python train.py --vocab_size=1070 --qk_norm=false --parallel_block=false --optimizer="adamw" --weight_decay=0.23 --max_grad_norm=1.0 --schedule="wsd" --decay_fraction=0.63 --max_seq_len=512 --train_tokens=425800000
Each number is 128 + 24 x the weight over the matrix's rms, rounded and kept within 0 to 255. Layers, rows and columns count from 0. Numbers have three digits each.

# layer 10 MLP up, 768x192, rms 0.067, rows 702-767, columns 0-63
143115127167130145149101119164143120125111148102156143094140083137136130098087115143117142159126169133118139081152145151133110158115073147085137144095137116117110153116116134089175111086129131
151117138146128152065130123164102075137139179173127154146125127146176102130136119144142114140138170114099120089118144129128110121140112133164124149106139131126138148153081091129146173135130153
159101112156116167084155149124132104145121077104154153139153065169161035103122133124131087159150149154190133138104136087115122122114087103135079150183125126180139146105123143098164091118117160
171071149152173133108122124106141136149151118141143131126128116123155114096111162129098091186159079120119161113146116131106161093112122125131150093138086092121189141147071151115149157147133126
128101130106175193109121141089127153126133091116135156107146103161112135118146169094124162131142140122166100136146183139114183089136114136146106145149094118141157124134102122100104099107122108
100155111129155138119178131157099138136163127105126145087156113169123113126120141131102108080108117137115170095129137136139145110160119126131115107108156116143135093134128095110135054160085113
144151112083122153084145138124130098111133147109169140132157175135093172138140132147131121130143100126133133050122173177099148108118100070173157125113137162142133122118123125128121135116135153
109107164101094148121202123114132171170144100089127140162112154134160120090098111074116141086105118112151148129099085141116101108161175135145122096106146129095154106155128143148110114141126160
184110137096100164117171109123122122136165113086132162149162123153150091141128157153127123167172146149130177109128128093126119128115103119086120097101088105159133056081103101108083117149188168
174137122143134121147152117204123113109135187163160112100084149134154144102164121125138071184181097120149169148124103074123134145136135142116175132130145096109133129111108165136158110110170163
127088082142177149118172142096110138176130129103175076150092089139153072139132126134128154113138086119126162136148107128143155119092131113150129131164139095155114094114122104156116087091131120
117109148142114157089122113154124119116122182117143179122153096147140154129168094136105113095132148129149119102149086146068144112121091096098148139140124143115122106127130117141126145170063144
086113122139121148079122163133120110140156103092124148111124098129154149131056171082160125139127114129096115125145168170139162104143158119168139054109116103187077097121081136134118077160114131
130122098133165120123107114106132143163148155117145144122118114170144101099087089143108111134151093117110105124136175148115143141102139139130083105109129100136084147165105136149117125139136140
116142184179108181095166130134143167125168113092142148127116119131106122097126111123087142112144131120069107099157110154063112110122073103133143113119151114151142167127087181143114094122128165
128114139148152151155127127120117119156110137145127173155137152123123132152079152091098124164088116114094151139140129094141123095138098133119114109106137153140145131157112188167138147143128157
138116165144126171124119132147084153111120145095124104125126105149177149120099130085142125136138131113191114122181142101109111144109095099120135131126142153160115144190148163153160116116136173
125149107167148115067137158139106133137140186143140102192117110125112137111177104100123102153129085158142113111123111125123112123093139124116116119155135139158138145163099120155106100147112169
105095127111116181135088158111115117106116130143150108165131140164206081131120065155124092126142135142096156111144126149104103133108103095138108144126147157122126134103128133129135118136076130
167135126132138138135142141152104105152151128110173144074128139146145126116141088124128101173102089123128138143120084162142105129088106138127138139104088107176145133129164100126131072159135128
171170139091148112137163141153114146139110128110142114104085090112170117129105173131142145120108139169166137131139143139103110146135118126078075158114161125125138151120094132104096116118154143
128124107130155127118128135159144128144093150106116123088132097173135125126133122124111100123148085126165106165173066136151116131164104101108151065113128123118095137146107146105102129139146150
130115081088142123121131162157090114122151092118152127150140113164142122124141157128149099136146126152119126160095098112119126079097134127113096159117140102139099145122120126140145062093124135
106113157122123118126175122143096122116126120077143096102130128119146105122126188144114100150079113148115145120098077144146131145125126121167106161078071160112086129126129125147117148108097181
142123091109143099111082130166124111152129117124149147180165118079102086115109097106097116121108129096160094112139133110103136111109120123118108113117135104127099128137142132122139087110151136
148131135114101148161146155157081110142110160126137138150129098132183098139088143133115099140120129127110138103073119119116092131164116132118134162108111152125151108107150150108078105103103164
118142147104146094161121161156100137150163144152129136090128099106165163147143115114113137139130108117170136146095126111126144151122110077173153073084117106174105183152138117157123128170157165
158132137122146087130109105102103132104183169127133114163108114138144111162118177117159088128148097139111100101167153180098138154126094163174116120167123142126106153115105126136172093097145148
139132117129159152146134135120137144106158150147155102123175120141160135089127129151151062088123144123183134141104119133114137130103125150141138138092102137142096139131088168162119150113104148
167109108158156159143108135163122146096127115102107134117092117126135145133140128115161107118119104119086131113140135127133129100136096142139149129113123125121160156102109115120140080133162126
150115126114147133134123184192149112129128083138154170144111102155135120101134111151155133098156062145133092103156128100104115106194119125114149066139102106162133095140115170147136145097092145
175112148124122129136099182122115141093165119155133135157121140161123120125119130108103116148097125108099128126148119114114171133117165149153131093133086157139153113120084070141117120123114106
109130134142139205125168092145073135118136159145127150116148095109135145136133114129112135132154110108133170096114133117141112159165104081132091135124098118097167086112148143114112114104140110
157128159151142143123123110172136138135140136117151155110134121081182128133128117114120135125140123131148135113096113161068095153123100126115136086144124150182116110168101111120123088114148141
118133142139143147104172151190124148118109169122165132109125153139136141157105119135094147143129112178132122096089132120154130116146095162175121110118131139188149119146158119132117133114109137
106088155157147111105142127144131141100168152117130159102152127159151099150114120123150165086106107138125123126136131114095128158094101141117142138133133112128093116098131115147137117161129130
106132128123098092123131141160106139114101138096182141119131072108140127132161120131124139127128117122159125108132124160150118117114176118102134163133128073094130125128089100138136135158167118
110134178125121107102146103151101149149159117098166104140149107169134117080141136084114132123099145098182159088135121113098169139100136113091098120124153136097107127127166114171142119134082116
154168118130134101114149172125111147122138147131094148136117126160107164160088133119130115098124109122069136085136159142113116119164139119117183120131103094137136148135106098163142122137085138
102151162096121119117151136131137106143125123123143140143115145092144135107127120131120122099134129152194131158108140103115120106112108139162163094100112123156152150167133133118102110136141124
105107161152129151122113102126111131115167186138090152111170098114161084105117136111092158140100111144154126137131117112132133134108113128144114151104146148132112116133120154140120160167145134
117140147109139122136134115131134095114122161133140099122073081159150157109135139156098103114158114133145133136106100143164178085123088137133136154103106098109152118081096137107143134125117121
116133125126150172114139152157102170102145156137117145120145110154112151169101115129154115124158151152132122129118122161162166117138120123116090138142104140186101159132159145060135108105095143
141138166152129153144146134129162156148134096145075149131110091119173121128150110121083141148069136118121122085101129155182138151125179114132123119125094097159096097088123122131144126141135154
137130136140167148129149134154117101089143099110134182139125105128113173137141138117152116146136146134138143084127137140096120075178151129125122071107118121136125123110068169144110122138142158
140101133167135133101128089110124142159143109132140109095120154096157147096122124135130127115121116139114145135182125155130127101132174138149111138119134132161101138153127099146164114167124177
143113126126134118154155106108125119118179108110129113130113152133139097132125115084109162117117140125105165089193157155104158097106095145144107148164150120138157126131110093106134133155099118
152089075135145152080195123160097123088140094146104141127147126126162077126159111116127156135111098158134102141151138106134123144120102176120141087107100124118153131103140106121151156147095118
130115146126148127105127103106106151145123150118206128089139128150125134093122151110121136120144105143128120096108124151142099147089180151133133130110093163148132157158115110115095115115117144
189146145113145109148124186151114120147162133067142150120153150099170098085161148162097101147146147156125156131132138133097130151148117118155154141125142104171155148120122125110128127138129169
132109119133189125152086114134155121143136143096124112134137130182103075104151107107091123138117106097130104135123103176117165087129167105129151163156130095124122134171119152150197109091132126
137146092128143081148102165155151122129201136127130128143129118125184139140150087135133129125168125114103170139147085111092150116072161108108088151132143128145144150151157118161170113114115109
090091150089113201103158123137134128107150125095157161172158102142145087105154131135093098108132143108088135111125143142135115158097092106127069120098120101140110119115157148134132096157147173
127113111118171130130178189141116184164134115118145117133087116162135117106123099124098139100133121146102136134112123145121079120094135112141149126159118129103163105117131113146102130113130136
114123144135154126124100102122118111186177149125111179151116077109113099154119152139101118090117146154134110122123160156117134140120117118104117108127081156140134079160114099146113152168104139
154116093152130117138143127171094144120125091117091135104151106115126143157106110119144144179110116161168124109093113141132134135128134149166110113110136122111090112115122128170104129104128130
157137154088146115123165147143122121137125108123141108159104126168141095126139117129124111112141129113140115105152139158136154124079119103108118129116100058134142120135093154137134117154145106
122113104119170155146109146133129118094105133099192116130106145090133136181115107123126146139147126114148085088133148096100135145149138121123130156132143140114098159080144166156096102119143128
102090123096122163104104133136068094123143144110130119124144089151155061101102131124128092149120152126100159152116110134148133171116103126153142130085139115135119140139109124130115124147123110
126093145123151179146110158161145143132138185139152097149115092135140149126141116166118155169141147128109126112170120147089101107081096125122133127171125100172106110158107145140130113172153142
146107104126172132140122106141148131128120140143109126128114096167093135124122146157131131138146124120117116126062129115148115084147107135152200075110091126151121160128116134123150078149141131
109139090135096100126149145177141131142144149128182132107111133138151095118117150085137072106193109142147150128142094185137139143154132082172144140119168112126088111199117173098151103116139126
157149128109106104148130134155157124124169119111084140134132136133190134127098126154117134123147147110130159123134172131125111111126125097109095140101160117097128132123083116115108133125117122
109116111108118172115139162172120126115111168125184165143141123152136136123118132145124054117136129119175092132141126133094134112175066146122131106105127100115115152128078146107122070109097138
136110118141125127117146125138122120180145127149133138127134129156159108125145120082119145104143106139144101099149127144122115160153126138096110133118151123112142118142127117146130152152082109
138136137093117117152162121140102095147145120072160128149110126156134122157146109114142169131144095120165183144144095151121156090109137113117153065134121126193085104115095143156111152139123135
# layer 10 MLP down (transposed), 768x192, rms 0.0713, rows 702-767, columns 0-63
116159109122130117129132109129106144151125095147109147082154150143125167130163113106148108120099109115128109150113108121137117139152141145189134106132155128154143127132092165135139122171125125
081070094138156153146127153172139099184107130118170088137117131080091130150102137157109120148113121127110091138158131116129077108124068135099151125101148150149081133111130151137131108103138162
104149128121126163145161160093081108136145132154149173147120151136095151119131110088119130185185097073116115151151116093135139101090115165138140122131095128097110189176114161121107087130161134
131144155142158142108132117126132134126108088131152111131107158134162112095097087116128113124118120127151137114073148131167077083125145155136134149149112159128138139113131142133160149112099140
119152093116128145114128128121131122137098098115133135126146143134129131113130088119107180142115149128117130124133126119154108096092103073127133135099182087133177112097160120115150128126084095
139134143102122127157119136090105155107113139161142107116083138185107141131155131104119139159172170116176167135140157096107127136109103111090088150106137142120124132144156149131106156128117137
112104133082101111102094131121114103117126122154118145169094161124143104102095119094078161157138120111096094100140141115154121115122098146097130097156101131082137143134134132142126170118162139
114130096168153158119083167130111098136109118149133117146162105118154146142138165120177139112151121124138139136097129174115128157099175134168129138123106113098127163138172107124089144122120087
126130124138146141166110152191092122110152134097130123129117110101147131142142151128144105136126131128084077133133115123151106108147134103141127161127110123097122160149156115110163174117129163
088068120144163153123143122125137095101138145166109109133106120147152088156190124123076137093176139117141116131153113130140134145150138112088144097163146135169103159127146129168134118103212110
137092126099098143116100154128184124140159153093148142137139142128191118169137076118115130117145126129165118096105129137154142152136119116117134126124111146118154147128164115161165108124154169
132068131136144107163147105137097122167147113138109090098113076109135138126111127084122111155127114103129140127136147146123160088107140136140193131140119136107131148106133186116097113169112126
123157118174140126122131127094115183124107129161146102096166131109127119129125136139129117064101170136076148088137112154111163147087106084126129139119189193139106094101150124105132118110150114
189131159163083138112127110178151133134146142095116101096118132068172093135112155169164109114150129071149135085111083062142116150142143154103151166127102115113112115047124107098133118136145102
133123129117135140124161133145092116114126133158107112132095149111182119150124122124142111090139122095141124109118122184151127133150109168116104127135122128153117124123115109111109126163132090
157118116114125099126102157146144104121066094148121099169134094136106119137138157099141136107135109121133125149149119112111129147129155097120105157102141140094131152130122102110134141154088108
092108145171135121140141161098104112114103148141108109124152121160103045143151115158101137085120126147115131161124116143115119117098160128159131158129115109104081146109138129091086115136129140
124118105085109113177110108153097164108170164144133129118145088143141103079136121165107147125109168138092152176126145139122128130096154160175120142108125148095127128125121154136082074108074110
155155144136155128127144098150179145144133108111119115097098147099129156115153198142153150105135111132132136102121111150120170145139122140109133097133139108123122120125176135083110114127178141
107110142121131140128132113113120133119116132142118125127151110138111130140131076124137127171105108128089151209114126120103139120130118151124111149133103139115142156122147131099119147133155130
125181162147161123097176120105139185171129156167140104133148100122099171146156107116127119112137141124107138179103115110129128130124096151105147134171135111160094107106098122163127138094066099
102109109077142125159121156136129093170123137142062108159133139100130132164171145192126138167102145132108133128195098123132100115127150123124142149117143125086172131161131127151133132116128091
130059146143097105107110136099113083126107113134116154143130125115093119125141112105151111114138168105139155146120111118167155159123142172146153116132086179148063160129153147133098134134112130
147133120133157169165157155099108139125077143156123140164096134128123137103148142103126111101130137097138109108176121088141089103145180155117121133156120121118135174148121170123135136109148156
147096141109102133117113146159106149139120103159145113069136138160143141120156117099162097169086138143074133174166116155116134101127108079122109164118098126112145137125157170101120155153108123
113097149169113134116158105138102119173098083130091123154102189180125148092142143184085120148108141107154132138186170107149148132149099159065153180179104144141118113161134133108173115123138138
092102119141163158120121138166125079153094165155098084148166114158128142096115202171112110110151158137135154136114082118132138085103180107123087168165157107114072179106121107060161200145091144
144132111121143108100157120112148174149118138104120145116115141091119123153136138129129094118135120153087086130105138123111129177152114125163166103087152121117113120121085136081132138138130139
162123133157155092087139151101077132102109132154108109125095206157122123141164094135137183163112157112135134084139122117149114115158134097109101136099071111131147107151123129121150146131163153
097129139112109119125144135141128144153126151141116109128171129127105139112139114150109138146143149139169129118114145168124130154113123163134110088130137129117113128106150116173118093146101142
153120092128148113138151124101128171074112142117122089109131160151106114147160158110089129131061144154163114118106126152089136110161124140119115129116143145094107153142144109093077138173184144
147172159124129103112115132120140131157127108127074133095117102143164141123134124148095166091126152057119103119179109159166108110154135126095113122139146101143111148122117098129177111188126138
158151165113189132121142130167207111150078142175135140110112125142130147129118154124120115118123072122179134090093133138106124128102141114103168113193121155118125155165140088128135159150149131
113144121120090147090134061110134150096085120138127128160097161135111130156084092161165057142111141141152113158120136120141160147140132146143134116121123117064130138093112116087154131143146127
127091118106121108134133133073092116145174078109099127132174101125138118140165082126157107100132103088094133110178101115107104153122177179107089099133143136135186116091111110122098110153127151
132145103102120162134120129122120146129092108140122116161116129090152142107144158161129118140145162137162150142113109156165118129118132116061138128134096109145133119134137130112155142114148111
084103169174117086149128079113129149127144149158155117107110158111167122148134163121102141107110145146135150110139111115127112094166131118116117115135186125148115140144156069144099122112086107
182151111124171121118130138100099150125141158125175135071138130131111107134097100115127086107097120097133163137114113140105115150153131166130119110143145132128128143125211124057133122127114143
120121135166133148157169141101142156096172104166120121169094157143133069098163145167127142156129118129143138103114110125159105123115188145128089156111145120118118123083129104131119157146130125
150144125155128110137129126133096134114146111128135113149133123176116103161144117100119133106124112121108157112109134134079135126153169093135064154155150106129080117128143111154169106152134128
114117121161093084123094139115120116107135076104148122153102143101128161118160130108145147146070138155125120149106150155126154111165091126095169111120079087131122114121103169132156130129096109
121131111109147180143106137145093059115157122169125124125118169102156133111134111147128131158116119147165116132149118139129109130118126101157148163174137121121125119124134117137056106125154130
119091090088139141159119116133140111132137105138137138118129144075156135091129156133146145149073144121131119110119151147133078119127119170116150069120111097119087134134127122161133122130131143
118159099097149136151146122126101145173145139127151116114101119147091147141100129124134176116148122123161134158130122136109134115128114160097145065126151110118134117156147170114121125114139094
138168142113116146100177143117122103079129116114115129111101158130109177129118140129156109162121089153146121165112145150115128102093160127129127130140122073109161127138122106110136133134108159
106142175077111149121118159121116111127138138145129140142148162138123127137133102078130131120136178096129142082101075124123115130134106157098128150114088114057149137098115143137120153142109128
055172131104110130071126110139111070129119135101171164090145105151135126130149162151154118127106146131136144144118132097125166130128124114176156161133152109098120145108106094130144111151137130
107142155140131111125137115123155145191124134125115134124083136123130127144084145156093091138079137118129135155127142135163153146125142112154124173151153125150101143118144096135157097119157130
106186109132132159106119156110102164100088116123086112087105095119069134147120156122114070129105125100112136136114139107154161155138123129170140098135133080113142151065140154076130133145127115
124120120094079109121126091143118105123112084135129121137119075126122111160099125134114133118092181134144157147132145134142164144131078124109108162099118163121141109177130090114125138131146144
094109143109134054120183112142136116111150140149155155137107117120109110129105133121182151135142108214107180128143097125133105111134127142160112121149125139151081127164138137187101140141118141
199128147124156167076133122123064156102116165136144150097111141120115125163125154160128160101135149107181098134093158118146141137188123159125138084176061151092107145111122150104114129138162106
136120131123150157136134142149199102094133128147123152117136145106134129136098155119117108152124111141136105116102143113156109142099149171125106156157138110112129150077132158155097168105152116
140110135137107126135151122139125117093127123124139118127095135100092134138096179090120145137101138121147139124110162160141178135145091156121121155119130114156080137113176126106125121079133126
112154122158106148122104123138144138116125116135100067122129134150162161170142106148166109118130147123105108120134115125083120117125130146108120134101153169100143155101103121104143110106178133
128112150096112142147105139108121157139121114117126114144114098112094127080134128122126089123129128107114127138169139101152119136108104161110108124148119121121136134105130127121125136129115112
096158159168154135155092143131116126153144157099135135139130141112158139108134128152120124121116120117116131111106110118146108137149113122141126112242130194137112145156139141128081098131162118
138104139139122151095153160089087162172120149125114130122098111151136113092140129131131145109140100143114145139098110106135110128071147156141138096139101097111106101134152174124175147120116133
104126154135159134143112118102126099137101145125144155155111129123162090164160109137137115117140098121124121149129151102076153158139131137133165142138142155148134103134130106166147123168106104
107147156102122115140135121091133092117109131147139138117107139172142102136118120155123126143144146136177058167176108087133146126177153139176144137093144097164096132096153131103152107099145121
139137125148112121097087141111149153132117126178123111134131135119132107109165086105118134116116127122160112149119165152154104152134103112143112102139110154173124109109204112162106132146108067
137122121129119117087174102146138120095173167130142086138082142121118098144121116138158119108120103098094098147128138087153100153117188135129151118160099154133132101130129133094117128099134126
125143131144115165126114131106125141121136131105169113148174128114107146129104103134135141135127154073149112147159113124113141131104121155102141133103114126066153108112121119123134114115107122
154094105122156135088116132112170087105108111110121132145133106095117133088113065129117137153130128126095129161129167152173147134114123156082116138132138136114121151111095102137127115136147174
124142140125130143122100103135105113092120157095120098120096114088115150142185104144157123113177125142159113148122129152094142161090152149154098134140140172086127118132130149117119133132116134
084171148129133168144094131132115145112154104114170116179088140106133174106136131066086130085178149164154114166101156118148141104162130104125125137127099166165193144118180125126115095081117073